{"n_head": 2, "vocab_size": 9709, "activation": "swiglu", "qk_norm": false, "init": "uniform", "init_std_up": 0.0416, "decay_shape": "linear"}
Each number is 200 + 20 x the weight over its row's rms, rounded and kept within 0 to 999. Layers, rows and columns count from 0. The size before them is the row's rms in percent of the matrix's.

# up: layer 12 MLP up, 256x96, rms 0.155, rows 237-255, columns 0-95
# down: layer 12 MLP down (transposed), 256x96, rms 0.157, rows 237-255, columns 0-95
# gate: layer 12 MLP gate, 256x96, rms 0.162, rows 238-255, columns 0-95
up237,106,196,232,221,175,179,179,190,179,228,217,194,232,218,170,228,234,178,201,209,184,178,210,238,205,201,202,193,197,200,235,217,162,174,225,172,207,198,208,221,200,194,203,182,207,155,228,226,194,169,218,185,165,206,218,203,217,208,201,209,201,157,210,206,199,235,227,204,196,193,183,190,176,199,173,200,200,155,205,201,212,187,196,206,219,222,214,193,188,200,219,220,243,218,227,215,180
down237,099,206,210,193,153,188,241,175,212,201,201,195,188,188,161,224,228,188,177,188,187,234,193,185,239,181,183,196,226,209,199,232,188,202,207,187,198,220,229,216,184,210,180,158,220,183,203,186,189,217,177,201,194,220,201,238,195,167,210,198,221,206,194,183,188,207,201,231,175,205,177,203,205,196,170,201,206,155,179,179,218,202,215,180,212,246,192,216,179,176,216,212,232,198,206,232,225
gate238,107,216,206,216,173,224,211,231,172,232,184,201,181,211,202,220,208,202,209,166,147,241,181,202,188,199,203,182,249,227,206,201,182,203,208,205,203,193,204,200,184,208,227,182,198,215,175,185,204,198,188,181,213,238,181,222,188,212,169,217,178,225,207,193,251,185,209,229,216,221,226,173,184,240,186,203,211,195,208,198,223,224,200,217,191,202,219,218,188,199,226,193,202,246,201,219,179
up238,108,187,169,205,179,217,202,195,147,169,217,204,210,208,214,234,151,151,204,218,178,188,186,238,201,205,199,206,228,178,214,195,190,205,209,206,201,198,204,182,179,182,231,187,212,227,173,172,212,212,176,223,216,170,212,199,172,174,185,201,186,203,229,184,182,198,257,208,193,221,158,197,191,178,194,198,217,211,183,203,203,200,189,213,212,205,199,196,203,209,187,191,199,193,205,229,149
down238,088,192,250,223,229,197,222,224,216,244,152,200,158,179,179,215,195,213,210,228,192,210,193,180,180,172,207,206,178,210,191,188,210,173,187,179,198,149,202,211,201,222,191,208,169,149,180,177,180,160,231,195,218,206,207,222,223,195,191,200,182,205,186,183,202,187,176,203,199,197,224,196,197,193,193,195,179,197,167,187,166,200,208,188,186,213,183,216,191,209,193,190,217,228,198,183,223
gate239,096,197,208,174,168,219,206,203,223,176,228,162,187,191,180,202,200,169,212,191,189,215,213,229,185,190,210,168,193,184,218,218,185,217,195,228,218,220,199,199,172,218,194,204,192,195,220,221,220,162,202,199,183,133,175,184,178,192,155,183,212,194,198,193,183,186,205,202,220,212,198,187,227,213,229,229,184,246,225,216,208,221,207,246,206,212,216,175,216,185,224,218,210,210,191,207,196
up239,099,195,219,179,210,162,182,209,194,183,213,228,159,208,181,180,192,247,197,205,188,210,194,183,230,223,188,221,213,215,226,196,176,205,204,168,207,208,187,228,232,201,213,180,194,205,201,200,193,187,214,209,247,196,159,206,201,193,197,210,210,167,199,278,186,209,191,204,196,200,196,196,205,205,168,213,168,165,230,220,192,206,215,193,209,200,191,220,185,176,183,198,194,187,179,169,231
down239,098,188,213,205,236,195,191,190,187,258,208,168,197,242,219,196,184,174,195,231,189,182,208,180,192,208,217,183,227,189,189,210,210,170,212,232,173,205,210,206,187,196,225,209,188,218,187,244,209,197,197,220,231,218,185,185,227,174,224,211,202,146,163,203,216,201,206,205,159,172,207,218,203,187,189,197,240,211,178,231,217,201,182,191,191,200,183,223,203,201,183,226,187,214,202,186,187
gate240,098,213,212,159,210,234,195,213,187,189,202,192,220,226,165,161,187,213,201,237,174,204,217,228,217,215,208,207,219,197,193,186,207,173,186,208,188,186,190,206,176,209,213,175,166,211,253,218,188,185,206,199,185,230,183,191,183,204,147,211,179,205,228,203,188,198,196,194,198,182,227,161,175,205,224,195,162,195,218,201,197,170,210,213,185,209,230,208,220,222,204,212,193,248,211,203,223
up240,103,189,210,185,202,187,203,181,151,178,200,171,187,176,188,204,189,204,194,199,146,196,204,194,218,211,255,196,220,215,213,189,175,229,199,203,173,172,209,206,206,227,232,189,209,199,201,201,219,165,181,229,213,200,219,211,203,196,195,209,160,197,210,162,209,220,182,196,177,213,175,214,223,246,193,201,212,226,228,200,224,187,168,160,187,189,204,190,206,189,183,220,236,214,212,184,217
down240,100,201,212,217,257,200,203,205,183,186,183,178,243,213,199,218,243,180,200,196,181,196,198,186,185,188,210,209,183,243,185,155,202,210,198,215,190,213,173,213,210,193,200,187,223,231,196,209,152,193,254,194,201,237,194,212,204,160,202,220,187,202,196,228,188,219,218,222,194,187,225,158,227,192,182,229,221,217,231,186,193,217,211,188,207,201,189,197,201,206,197,196,206,193,184,194,168
gate241,093,195,134,214,199,164,183,198,201,222,210,184,179,185,223,210,178,197,221,205,184,239,187,210,194,202,195,201,183,185,188,193,200,192,208,230,200,201,177,222,173,178,188,181,183,161,213,184,221,191,214,226,217,225,222,191,177,194,196,209,217,186,229,237,204,193,216,198,191,247,203,210,182,207,184,187,183,180,189,211,197,175,201,149,223,193,187,240,250,196,234,193,193,195,199,191,212
up241,098,154,209,192,204,166,220,170,197,173,160,206,184,233,158,191,197,196,178,195,214,185,176,244,235,208,189,144,220,218,203,216,197,207,203,218,171,188,226,215,213,206,174,200,227,182,205,227,190,199,214,215,197,175,208,188,187,223,191,188,198,197,200,191,204,218,208,202,216,249,207,203,186,183,178,200,176,194,195,232,160,231,188,207,208,190,222,198,182,178,207,169,193,212,200,214,217
down241,099,189,199,226,178,187,169,175,199,216,223,185,237,218,222,181,211,197,249,208,186,185,198,213,194,195,208,180,209,193,188,229,196,231,200,228,235,195,175,219,194,217,198,236,183,218,175,202,181,201,189,166,204,184,228,160,208,165,193,245,213,178,228,190,207,205,197,197,198,223,188,204,169,230,206,196,177,218,192,188,207,210,179,166,184,177,220,198,152,203,202,197,199,201,211,161,186
gate242,095,192,227,219,196,227,209,183,226,232,214,198,184,180,231,195,260,206,216,203,174,228,183,222,206,230,216,185,190,189,236,170,202,220,208,199,169,222,176,202,200,198,226,215,198,185,178,195,218,197,194,158,191,219,198,192,203,183,198,184,202,210,159,204,215,194,172,204,206,205,200,186,202,147,200,226,194,177,213,231,208,193,190,187,201,210,184,231,181,166,201,217,179,184,202,154,227
up242,107,174,260,198,214,213,197,189,174,199,214,189,201,171,236,229,207,191,205,196,188,213,169,215,230,194,193,229,163,167,207,174,214,188,196,181,198,205,186,196,203,191,200,205,228,236,184,184,198,163,153,196,218,203,225,191,185,198,237,202,194,199,187,202,207,178,183,220,243,177,212,181,176,204,211,177,186,200,215,202,202,218,214,203,235,181,248,204,205,207,197,234,204,179,177,185,205
down242,111,250,193,189,195,195,176,212,197,171,180,205,186,212,198,176,182,182,200,219,197,204,200,225,204,182,241,172,227,236,181,203,193,199,151,197,201,206,194,219,221,230,204,184,202,190,224,204,191,224,228,237,155,196,183,194,187,194,187,202,197,202,219,215,180,206,192,193,161,232,177,232,191,240,226,176,175,223,171,206,210,191,194,215,190,207,171,193,208,221,184,185,203,152,207,198,211
gate243,091,200,206,191,180,202,229,222,206,191,207,219,206,189,161,203,187,180,226,203,204,238,200,195,195,205,215,214,202,182,194,181,200,201,202,194,197,220,190,238,153,178,185,204,158,164,227,177,199,228,203,209,211,211,228,189,206,203,201,219,218,193,194,216,189,183,168,152,198,245,192,201,195,218,197,200,215,167,225,196,194,193,211,208,191,199,219,174,177,168,208,202,183,187,142,144,206
up243,092,205,194,229,197,211,180,196,192,191,164,207,217,186,158,197,196,185,188,223,209,189,204,217,225,204,189,239,167,182,184,171,199,206,221,199,209,181,193,210,184,198,235,170,186,181,206,222,208,185,194,223,200,172,211,214,207,191,233,203,206,167,255,180,164,192,169,212,167,209,218,178,210,210,210,156,253,218,198,177,216,203,206,193,196,192,221,216,229,207,182,181,240,188,197,202,203
down243,104,248,223,202,163,205,218,207,175,216,236,195,194,199,198,208,192,205,215,184,150,221,208,198,234,188,186,195,218,209,231,186,186,196,191,202,196,189,193,213,200,206,218,220,166,187,189,201,205,228,191,207,208,211,204,193,207,226,172,242,162,155,202,213,197,202,226,186,185,210,214,174,203,226,214,210,233,186,186,209,249,222,217,213,188,220,179,174,183,162,205,236,191,178,177,208,212
gate244,102,180,200,182,209,223,181,193,215,205,197,202,171,176,196,209,200,189,191,229,171,201,204,185,191,189,255,159,203,213,180,217,179,173,244,223,204,191,211,214,204,225,242,212,205,186,200,221,198,155,197,206,220,202,197,208,229,151,190,242,178,179,180,171,211,191,181,194,206,200,188,176,240,205,162,198,207,212,192,220,198,200,219,183,171,212,195,202,234,162,209,196,204,203,208,215,184
up244,098,194,189,230,165,212,173,185,206,183,217,201,189,189,197,187,212,166,219,239,190,189,210,201,214,220,203,207,212,247,214,166,206,210,198,174,172,201,201,180,182,212,201,204,199,175,165,209,193,238,173,207,209,221,227,196,233,198,208,158,209,234,191,186,227,210,212,200,228,201,205,222,199,186,199,202,202,202,174,233,186,186,205,209,262,191,205,167,198,192,157,215,215,189,209,166,215
down244,095,191,127,210,204,192,216,185,195,206,199,235,214,199,189,196,172,130,196,182,212,181,217,216,205,183,175,211,180,172,200,213,187,178,178,197,206,200,198,208,190,209,202,250,201,203,196,208,194,218,219,199,215,204,213,182,187,258,226,187,226,197,192,178,161,207,249,232,209,198,221,189,205,188,194,187,203,185,206,190,213,183,205,204,188,217,200,206,210,238,220,217,205,191,184,204,186
gate245,097,195,176,183,165,177,195,196,180,196,173,186,188,190,214,173,191,216,201,210,181,215,181,226,187,222,168,188,191,207,219,197,177,236,200,219,210,213,148,203,171,185,190,198,200,229,218,189,181,222,186,186,233,230,207,192,204,206,220,211,222,191,232,214,201,214,228,152,223,231,177,206,199,179,201,224,211,163,205,169,180,214,196,168,216,216,213,224,171,209,170,213,232,198,180,190,178
up245,104,197,219,182,210,171,229,222,198,191,193,217,208,200,222,198,211,185,184,203,252,177,196,207,172,178,189,185,210,209,206,204,219,199,190,211,201,209,185,175,185,191,199,227,177,178,192,206,203,196,198,225,177,222,259,203,185,204,193,203,222,208,220,212,216,163,211,210,167,231,221,196,201,180,160,179,164,183,248,216,213,178,193,184,197,218,185,182,184,215,206,208,209,199,266,175,206
down245,103,225,187,172,203,171,202,219,202,166,223,210,217,209,207,171,207,178,223,195,198,206,207,179,210,225,192,233,196,210,202,226,203,227,203,184,216,164,177,215,198,180,203,203,187,162,150,233,206,166,193,202,227,192,174,199,186,216,203,247,222,200,235,179,201,200,201,193,208,196,181,203,224,208,177,231,202,210,228,190,184,219,209,202,220,231,216,245,210,246,221,191,219,203,174,206,194
gate246,099,185,180,207,185,199,190,227,214,231,195,136,226,182,183,190,167,202,192,228,233,210,213,209,192,195,144,192,240,230,203,183,190,223,176,206,209,228,209,180,194,180,187,198,214,214,225,229,199,197,208,207,233,198,174,176,225,236,191,199,226,206,182,207,187,201,222,169,205,206,210,209,203,190,203,172,172,192,225,215,178,208,213,158,188,204,181,192,188,209,196,219,197,179,177,186,226
up246,110,192,208,192,183,187,196,187,168,182,195,185,198,191,218,197,225,200,180,224,196,192,181,215,204,207,210,169,180,163,235,172,213,175,196,226,218,197,221,205,216,188,209,206,218,206,205,217,221,192,174,197,172,187,209,205,194,217,186,190,216,221,206,225,191,128,220,196,173,178,196,172,241,215,184,170,193,178,182,176,215,220,171,207,205,200,194,179,180,234,159,211,225,220,195,241,182
down246,113,215,201,189,214,196,189,161,195,175,187,203,203,188,167,207,229,222,211,208,232,234,222,201,205,214,218,233,174,221,192,179,199,219,167,221,197,206,206,234,178,210,180,149,204,197,167,183,198,180,168,189,214,207,190,201,197,205,226,196,194,174,213,236,199,199,213,194,178,201,200,174,238,196,193,181,247,197,192,149,229,200,192,199,203,192,214,190,185,170,193,236,222,195,208,165,204
gate247,095,198,208,171,191,185,190,226,190,199,168,186,204,231,199,219,212,204,206,195,223,214,180,215,172,201,192,221,169,206,227,186,256,200,209,202,203,225,184,189,231,204,185,175,208,236,226,211,222,205,173,215,203,222,190,204,213,195,187,173,172,219,166,202,188,169,219,217,231,240,237,196,221,198,220,175,195,207,220,198,183,192,187,219,231,243,212,209,196,229,197,170,180,193,199,204,238
up247,091,199,218,225,208,207,168,202,205,222,217,231,198,219,214,238,146,219,194,205,183,184,195,191,202,252,213,167,228,190,190,196,192,191,239,207,200,192,187,213,207,205,210,194,201,227,199,204,183,205,222,188,204,217,213,207,215,183,229,198,191,211,260,214,186,218,191,202,207,178,212,161,201,169,203,221,200,183,189,178,204,212,226,188,238,158,188,189,175,168,220,227,206,215,188,225,222
down247,097,207,207,208,204,182,196,212,213,194,193,219,208,229,196,162,198,192,212,205,203,193,216,205,214,173,166,224,168,209,201,223,226,179,218,181,192,183,187,191,211,208,202,203,181,229,267,210,179,181,203,212,213,223,187,188,236,199,163,196,241,187,215,185,171,195,167,197,216,218,202,224,160,208,223,205,201,197,215,192,187,207,228,187,173,193,166,223,173,241,180,181,178,184,209,222,229
gate248,091,203,193,208,186,209,240,185,203,190,209,219,197,165,251,223,189,228,173,215,201,194,158,194,176,193,213,194,206,166,166,187,210,186,220,212,196,232,203,205,225,202,196,206,216,226,244,247,196,212,180,252,216,190,237,228,191,189,214,191,229,204,219,181,213,220,204,210,210,223,212,200,218,208,171,172,223,201,203,193,230,197,181,182,179,201,170,203,192,199,174,176,187,198,211,201,198
up248,097,176,185,210,206,212,208,189,191,194,212,209,226,238,235,166,195,242,174,213,166,170,222,179,205,189,219,202,175,162,169,175,241,185,208,203,239,224,190,228,175,185,213,216,206,217,198,183,204,216,231,208,214,225,219,206,183,189,205,153,223,191,185,163,185,209,230,203,171,185,186,221,182,217,213,169,199,167,190,203,202,212,209,210,208,203,192,208,233,179,197,214,189,192,204,209,195
down248,103,205,210,198,212,177,178,201,217,219,228,184,160,186,227,188,179,206,217,201,211,204,187,241,170,201,184,229,177,207,216,211,197,197,178,225,200,189,200,214,228,188,194,187,181,234,194,205,197,170,192,211,174,199,215,199,220,226,191,232,206,206,197,213,191,157,189,174,226,185,173,174,238,194,245,223,184,210,235,153,169,207,217,228,214,220,197,167,193,211,180,211,210,197,200,178,224
gate249,094,189,208,185,202,185,236,198,204,183,208,190,197,215,194,236,205,209,202,249,227,203,225,196,215,209,164,225,171,214,225,221,200,179,239,207,175,206,213,192,195,201,182,170,201,196,210,205,204,200,146,199,215,217,200,195,195,231,189,181,203,208,163,193,221,217,187,182,179,175,196,217,177,194,183,176,219,210,155,192,159,193,189,200,206,178,228,151,195,199,208,182,167,231,202,172,182
up249,095,190,234,196,212,177,205,186,192,207,171,222,233,203,200,201,206,195,171,177,182,186,175,221,176,184,173,194,221,206,194,168,193,172,192,200,206,214,185,208,226,178,193,190,168,188,213,223,166,205,188,167,188,213,189,236,211,193,202,224,199,213,204,244,228,239,171,188,197,228,186,193,213,191,179,158,231,161,209,150,216,193,196,213,184,229,197,207,205,191,205,198,203,211,215,162,222
down249,098,188,188,209,223,243,175,234,219,180,185,184,185,179,192,206,214,192,213,187,175,157,198,186,170,205,233,201,193,197,215,197,194,184,189,205,226,183,205,183,175,229,208,221,181,207,198,206,173,221,201,193,203,168,192,205,198,225,150,215,158,207,243,202,203,261,197,198,195,204,200,171,222,214,207,201,194,202,206,207,222,190,195,179,200,241,190,197,228,202,208,200,214,168,225,201,243
gate250,093,213,199,204,218,157,189,189,222,198,228,176,203,213,222,212,191,174,193,170,196,216,163,197,172,234,188,210,179,201,217,224,218,195,182,211,195,206,208,182,199,176,153,222,196,223,213,186,228,242,201,194,220,201,188,225,189,226,228,189,180,204,198,172,236,192,177,238,225,182,200,217,199,222,193,209,212,223,191,194,204,231,164,186,215,216,230,197,150,210,191,205,238,217,198,191,199
up250,087,211,173,194,251,199,204,194,212,207,193,183,182,217,201,152,237,191,191,180,186,183,225,178,211,184,200,216,177,213,189,201,211,175,195,171,197,203,242,192,231,178,174,180,177,225,193,181,167,210,218,218,173,193,224,195,214,206,182,208,202,165,212,192,208,194,264,209,215,179,206,199,224,211,238,203,215,193,191,186,223,219,191,171,202,203,192,230,184,206,192,184,163,198,221,205,225
down250,097,171,186,190,252,182,191,213,208,219,167,193,223,184,191,212,196,223,198,203,198,245,231,241,201,184,219,175,263,179,170,205,188,215,180,190,190,207,204,194,195,182,224,213,202,229,214,194,219,236,209,187,235,192,200,189,232,218,184,178,180,215,183,210,217,198,177,207,177,229,210,163,191,184,190,194,187,189,209,197,175,165,190,211,183,204,203,226,201,202,221,193,183,184,214,233,210
gate251,104,184,185,208,179,215,209,178,224,195,203,192,209,198,204,187,169,256,197,204,180,236,219,247,215,234,200,200,181,217,180,172,212,181,188,189,211,166,171,181,174,187,205,199,225,182,229,213,195,202,213,199,202,205,195,231,186,228,164,202,192,217,199,193,207,160,202,179,203,204,249,229,203,173,205,175,174,229,188,187,210,194,227,208,210,213,221,214,219,188,192,202,240,176,204,179,181
up251,118,166,204,187,188,196,217,169,218,169,202,163,213,224,193,197,183,200,211,188,174,223,194,185,188,233,198,167,186,184,222,208,211,206,179,233,211,205,206,153,220,182,187,161,192,192,182,206,194,245,228,191,203,226,200,184,158,166,190,211,204,208,190,207,226,190,187,179,182,218,231,234,187,193,205,219,205,220,200,169,197,219,212,193,228,180,179,168,191,167,197,175,194,219,193,217,225
down251,122,205,163,241,216,174,207,193,178,201,184,158,236,191,213,200,195,196,189,201,152,198,203,212,186,214,196,192,208,229,212,203,205,185,190,183,202,190,172,180,208,188,211,170,186,197,205,195,184,200,237,216,184,203,208,191,180,202,195,219,224,204,187,199,239,181,207,166,179,194,228,204,203,206,229,163,198,231,196,194,191,187,230,206,166,173,184,227,198,179,183,174,249,168,226,178,168
gate252,098,170,210,188,211,203,212,205,216,214,177,190,240,188,191,187,161,199,218,234,180,215,215,210,224,164,186,225,199,186,206,188,213,207,175,183,191,154,191,178,188,185,192,191,203,203,202,166,227,190,205,204,202,182,203,185,172,174,197,181,209,208,204,185,202,193,187,171,170,189,185,188,213,203,160,181,205,191,180,213,169,180,199,186,195,197,191,165,212,183,157,242,192,233,261,226,209
up252,094,198,176,197,217,197,204,197,198,230,211,188,211,170,223,230,188,196,206,198,183,229,187,194,226,204,231,187,202,210,186,175,239,208,216,170,191,184,248,216,183,192,231,191,176,206,185,229,190,209,224,199,193,187,210,230,176,197,208,171,224,191,189,186,218,208,242,184,183,201,202,205,189,220,162,219,197,194,210,226,197,218,221,184,226,217,160,250,202,204,208,244,195,181,245,196,209
down252,093,160,179,193,204,206,221,181,223,212,188,201,200,202,210,198,218,177,236,170,240,190,165,195,186,178,184,203,181,212,201,167,222,216,202,232,225,233,219,211,204,200,192,189,205,192,214,175,179,183,202,155,198,215,192,177,224,203,207,180,212,216,241,184,203,201,237,203,214,173,246,193,224,208,201,197,215,196,217,166,199,215,216,208,215,200,199,200,224,150,196,244,205,171,191,217,188
gate253,094,171,178,224,220,208,180,175,212,189,196,204,190,199,203,189,174,218,182,220,193,215,193,200,193,230,221,236,208,208,174,218,187,204,168,205,209,191,191,185,184,191,208,194,242,185,202,192,204,200,218,205,169,192,253,225,227,195,171,220,196,215,200,206,196,198,200,246,168,172,182,180,224,199,202,191,247,171,212,188,195,243,206,221,181,183,167,242,215,194,215,175,187,234,199,218,194
up253,104,216,178,197,207,208,230,218,211,176,187,198,207,202,209,200,243,195,188,213,175,202,201,214,236,174,242,190,201,233,197,194,206,191,201,183,199,176,215,208,200,207,184,201,195,240,227,165,171,211,195,179,198,203,198,228,198,202,201,220,230,203,193,195,215,193,196,192,185,181,201,187,201,195,173,219,179,229,166,206,185,231,202,235,218,231,189,196,198,180,220,235,186,263,206,142,186
down253,102,200,212,194,242,203,216,179,221,206,192,210,219,194,217,200,204,185,236,169,219,211,184,144,191,167,185,193,189,178,181,178,172,210,215,197,228,233,214,193,202,190,194,203,210,186,204,199,170,213,215,207,193,202,188,199,189,222,234,186,214,193,205,206,197,212,256,183,180,163,220,188,198,203,215,213,219,199,238,186,180,218,174,180,200,189,218,187,240,173,142,219,223,190,184,204,204
gate254,101,195,205,180,201,225,195,218,225,214,214,221,193,216,180,218,205,194,254,203,214,178,207,191,186,240,202,206,218,233,203,198,191,185,191,192,214,199,209,202,252,176,184,237,167,193,203,211,206,166,222,211,184,198,218,214,199,185,203,210,160,218,156,202,201,204,171,190,203,139,198,240,189,176,203,198,190,205,206,171,181,188,179,178,152,200,173,200,191,177,204,200,193,222,210,207,198
up254,095,187,222,182,196,208,206,167,211,211,208,219,221,218,223,221,199,199,198,219,194,172,213,204,198,205,170,208,204,187,182,190,239,168,204,211,205,205,196,225,200,208,225,208,173,222,247,175,204,198,207,170,177,195,262,196,214,170,196,235,181,211,203,200,201,218,193,198,203,151,239,235,228,206,169,217,194,217,222,184,212,242,202,219,204,197,173,193,212,221,197,183,218,186,168,209,207
down254,095,200,198,188,180,186,196,207,172,186,196,198,177,196,192,191,222,221,225,210,184,243,186,225,222,204,237,170,194,174,200,213,192,220,224,172,184,198,194,223,177,184,223,157,208,187,167,206,203,205,162,178,198,153,188,202,226,210,175,214,199,213,224,223,216,200,212,181,197,210,135,186,205,204,205,205,191,185,204,165,188,189,179,188,190,209,227,210,182,216,205,169,173,235,215,188,173
gate255,091,208,174,226,214,203,187,233,222,190,223,168,169,188,195,172,231,202,233,196,161,201,214,187,186,184,212,197,219,181,214,192,183,194,193,230,209,202,205,238,219,177,159,186,211,205,226,199,236,198,205,205,223,201,179,209,197,195,172,188,198,156,178,204,226,206,207,213,168,220,188,192,213,188,211,192,194,160,201,205,218,211,151,204,209,191,253,201,204,195,208,210,164,196,225,174,184
up255,093,199,197,227,223,220,151,214,199,188,215,220,205,234,198,243,207,163,172,196,177,178,236,213,207,212,196,167,198,180,165,163,184,186,210,184,184,176,208,206,189,208,246,174,201,185,180,202,199,181,215,200,214,216,212,197,228,204,193,215,223,152,201,183,170,200,187,202,187,239,189,169,196,178,207,221,226,187,202,219,185,210,191,223,176,225,222,185,211,193,204,187,221,213,175,199,216
down255,092,181,217,208,192,221,198,194,192,223,186,192,201,217,236,188,185,234,230,214,191,211,184,176,154,167,210,192,188,189,200,212,203,169,192,231,204,145,195,229,225,197,197,204,180,208,239,203,188,210,170,203,208,204,185,172,189,208,183,200,214,203,217,182,216,227,217,214,211,220,204,206,189,249,203,154,196,198,215,217,199,172,176,221,221,214,206,201,165,202,187,143,204,193,189,187,222